config.yaml
head_dim: 32
activation: "gelu"
norm_place: "pre"
positions: "alibi"
qk_norm: false
attn_scale: 0.177
parallel_block: false
init: "uniform"
init_std_qkv: 0.0799
init_std_down: 0.114
optimizer: "soap_variant"
lr_head: 0.00863
warmup_steps: 200
doc_mask: true
steps: 3988
Each number is 128 + 24 x the weight over its row's rms, rounded and kept within 0 to 255. Layers, rows and columns count from 0. Numbers have three digits each. The size before them is the row's rms in percent of the matrix's.

# layer 3 MLP down, 64x384, rms 0.114, rows 0-63, columns 288-335
099:147131134142183133156143146135153150083117129116133110105099079153139091127085132143130147126108164149121117123140179122123102091137113169121163
103:142112116135130119112138151162115110157128108121116114111186164134121086124108183154083133165150123149115149099160155139121127136114157137057131
108:145132139148156159119114123135138105129114124114126102114075121113139058144133176116136117145125149151135147161147127131103082140130146125110135
102:124169157175128138096136153123129156164141113087103098113160138103125153112143156124142106127136111095129150142111134139143151123050130121172087
091:128055154165120118127142090082144120117138147158108162112156114150126128173138123113132159124133110121126116158112143103114168141086126167117166
084:126105096123098109139136129159141126147129161130161118160083110156145108110139112115145138146152153088117130123135092097146150119113130136101094
101:153127105112101176095125107153128145156101139152137163165118118145151150190102097169142166138205086172104130135135138078113133121134149136062091
096:129143138170141115161122132123156152099141121131146198153116113116167130156114087178123099138127136135155137123107108127079156139117145127150101
115:109171172152140122130178149148179118120146130117138102111042133082092150129138111138155115126118129113116154130107134199114115163130180131128135
106:152119139178106131107174130134125157114148152128164116097113123129156098100152135151140149146149142152137125089151125156079131142163115133112148
105:124142117107136137124122128131111102145145133112132146132032161134094119113107139114124127132167078166133117144110097142110099149134148125116126
088:131149145156142104176129140132148139072115129105116106140130143123151085135134103115135110132123113146155139143117083064124101157110118137102127
099:122155115085127113117155151099142138129137102147120096119122117117091133124137127121113138099097138129158146130137152124122172157090093150102134
100:164095127108113116129134140158145140120099116097159152130144092073144106129106126146140136105086089086144135107134115136124127115150108142124115
107:107091122119135120093138132126128105110165133109137151160113157092078130150118150155136116126137129097144123138134132106142099143051097134128135
115:110140138136163106146139155118114126103124138160152179147158130156133165166121140123128129152156116144099111121145136052160143113128127161143121
098:162113104169143139127108109115103137130108103121125142135135175111121123113122057130108097126177123130138118085157131107158117107113131101081110
091:144112134131130152095077119097118147157135115131134122153131120115124109128113168111106124145147089120097118077125061099130116126143162107085153
093:171106132181113130134101131119131143134126114110130151095158141130107127115093153101100128110151127138116122145165138144095139106158140130083161
096:096075180151156124166178155108129107100154123150138111155085090121155096106140126107160132131110163100150129132139108129127133157150109130131136
096:103081145091156128105150094171145173098120118105136162116150143139110076082125124106100149127109112129125139139129118103107104125153103148132132
098:115115136123090150122088141116115134156161115096156156137129138141122103129125126155151126120098088107133130158112127161131097146190111148143104
105:130127102091120119117166151132107140124136138143129140122065148141088155174168088103142182137148130108144108117130097119115116127117107159112137
099:129112138103108140110113152125125120111115145110168136095072130137138154143139119156114152154155119155087116132102124130112079118099126122130136
105:134107096090135122131156141182147077099130146125154111176118155126134158107136148197108153142109111110131132096132106106186144129106071150140124
099:139072136103131126102126099106125077147111148149129166109114128132095176157120160115105134126127094119131140078133118112113107162094086109129178
102:099103085161109155108158128147135106132146131110150112149166163102130133150105136179173124115116109104119143156111096142118126121134153104115105
079:131100142121146143117122093079098128091188143106096146139149126138118160153125110107109131092106110165137154076121136113118094142075132143109167
095:124107141122135139102118120123190115169137132127130100156131162134121121110084171115108119139108123154105100109147096119102098142135158150132095
098:108111120119139108134125162165131155164129100124102115184125166121120129141107144145146120159127132101122154115122109104158131141147125156124149
112:182124121119159142113097125087140166106118145127086095142135131122119159139117180099115134145124155133103096171166100155169097114080145094187134
115:130117142103131132132105149130116125170137133107126150120108115116106141120101171148127115115125162151110114091160098136154103124165128125088105
089:148092176128134087142098127090120116096153131126145119146131113136130191192106122124158117160123095109119145121094172094110116154155133134179122
109:163143137109149164147130130091109133125112128122137146114155100123114131193121090109131143152102065158121106127095155136113145128137103125181125
093:110108134103128125109106133124101136112144128096113115121097114146152109123115147131133141119169129111130132133147157065130117142151139162083150
100:153123144109055130145139162164103156177140091102126173101110114147123170100120068125145137149118100130145156140133142137117179153121114122181134
092:068113132106140139103154097135144132162149107137131133137105116132092171131114148165161102126100102127128124114115067086143130152164129162133162
101:128123107139152147141109134107126157153128117137156134137162128140178129143116094071085129134138160126124121184143125118123097113109093124125142
105:172085140150159108143133115125125113110103102129116168174127178137098107139112132189141125119119130133138106136130084101146130118199137135139129
092:139148114103117143137090118108134119140109134140121132137147118106110150146114062118117096121156152161152131076104111113132143119152104114116091
099:082092117151143137095124152157143119148132118127140141165135119130109105097122103159163140131123137100172158149120121151130131133144120111161098
094:180130107163134112123132155143107112123114144139141126126150125143099154150161111146123176126102149122129127143147112134114106133126096146125118
104:140149132129147112110095129162165137096108088141098170112059112139114161106125121133124105101116137089149135153168140117090153128133149095135142
105:138141104167115121152114097166143116131121105113130092144148174091126148109104109180121097130095142138131138096155079075126128117106130134146094
101:116128096130097160135126133117124103137135138117158136138177118111143107127132114141131127144147111187115126136149158136145117105121126149148139
106:119104120137121141129130121134114106128102134159141170179157127135178109092130125151142147164144165160128130102146109160159116124130112150158105
108:136136144191090130146158086138137158120141132149145123106130087124149115115131120102090137133110148132141139086140152121154135147073125109096106
099:113170132138080101124144136113135150128145106140186115147137103105167139145095082130162106083144106180134133123112136105146126111108168126085109
103:160139128059149143139104076154143173090100112115136167134145077138117098092114110141131133160137120144131129168208148091173108129149135143137142
097:148140132133134117114104154101145181123116138160171150126144135136161119134133111085124143161160124118130115155130186133107124112073128133127115
100:095115130114120141125146144138122151128135143128157141116091108107161146111126108169121125119116121116168138131152144182099186125115141122118124
106:077126118116104096110130179149115128151112117107150144118118154104112135120113160141146119109128107170154152092143136115112100160154195084154134
096:172122078129098110162100123114079164103138117121136142146093107112143193144133141136107119132129129129115124152106153141108119125079098124184139
102:170189124157101099138132132146077076124107132130132118187132158141139172136162103149144132119175138138113140088078063112111112124114107139141125
102:173139142091105139108097152123119093129092091111123166169070109085101119085117105111105145119122109117113146114119112172099113131155145100160137
112:132099146121102161078104122093161131141131136124086094113150130135146138081140181100135138128123167130130136163147127140123119119091142092139143
094:107146119116098086149120135107182117143125144119173094112116092155078103163147161143122143125136160153133142106090176131149160141078131154120124
099:143178153076171181126146134152122112133137128164144129179060133145139102077142162131122113124128163130125118138148111122138121120135163161099108
101:155144104138132218121116120138140115119129135138146151155209112105126181091123105152129126108113164108137123125079113183100118110126116146153154
086:136151077136110130154141123123096155110145130121141150104130100141168151101134078123120133120144123082130128131113144128114150116114147136206125
090:152119122174167136119121119125099110171122091127125150103148148133146144132105118150170150151122093160124123120085156175129109147140137139126096
097:188139084105136126119131137098105149105104131132152130104124078082127161142127119108136105126100161143115124187076195093095120112158149095137141
100:138127144148101143123159148101151126142129159163126158148083132155104096098153133076127175155170121119111118147085097140114120113121149141101161
100:112147139124129132148109139139135101143136102126147118202070108087107112109139129109107127088155125140148172117117157114090148148140133104079111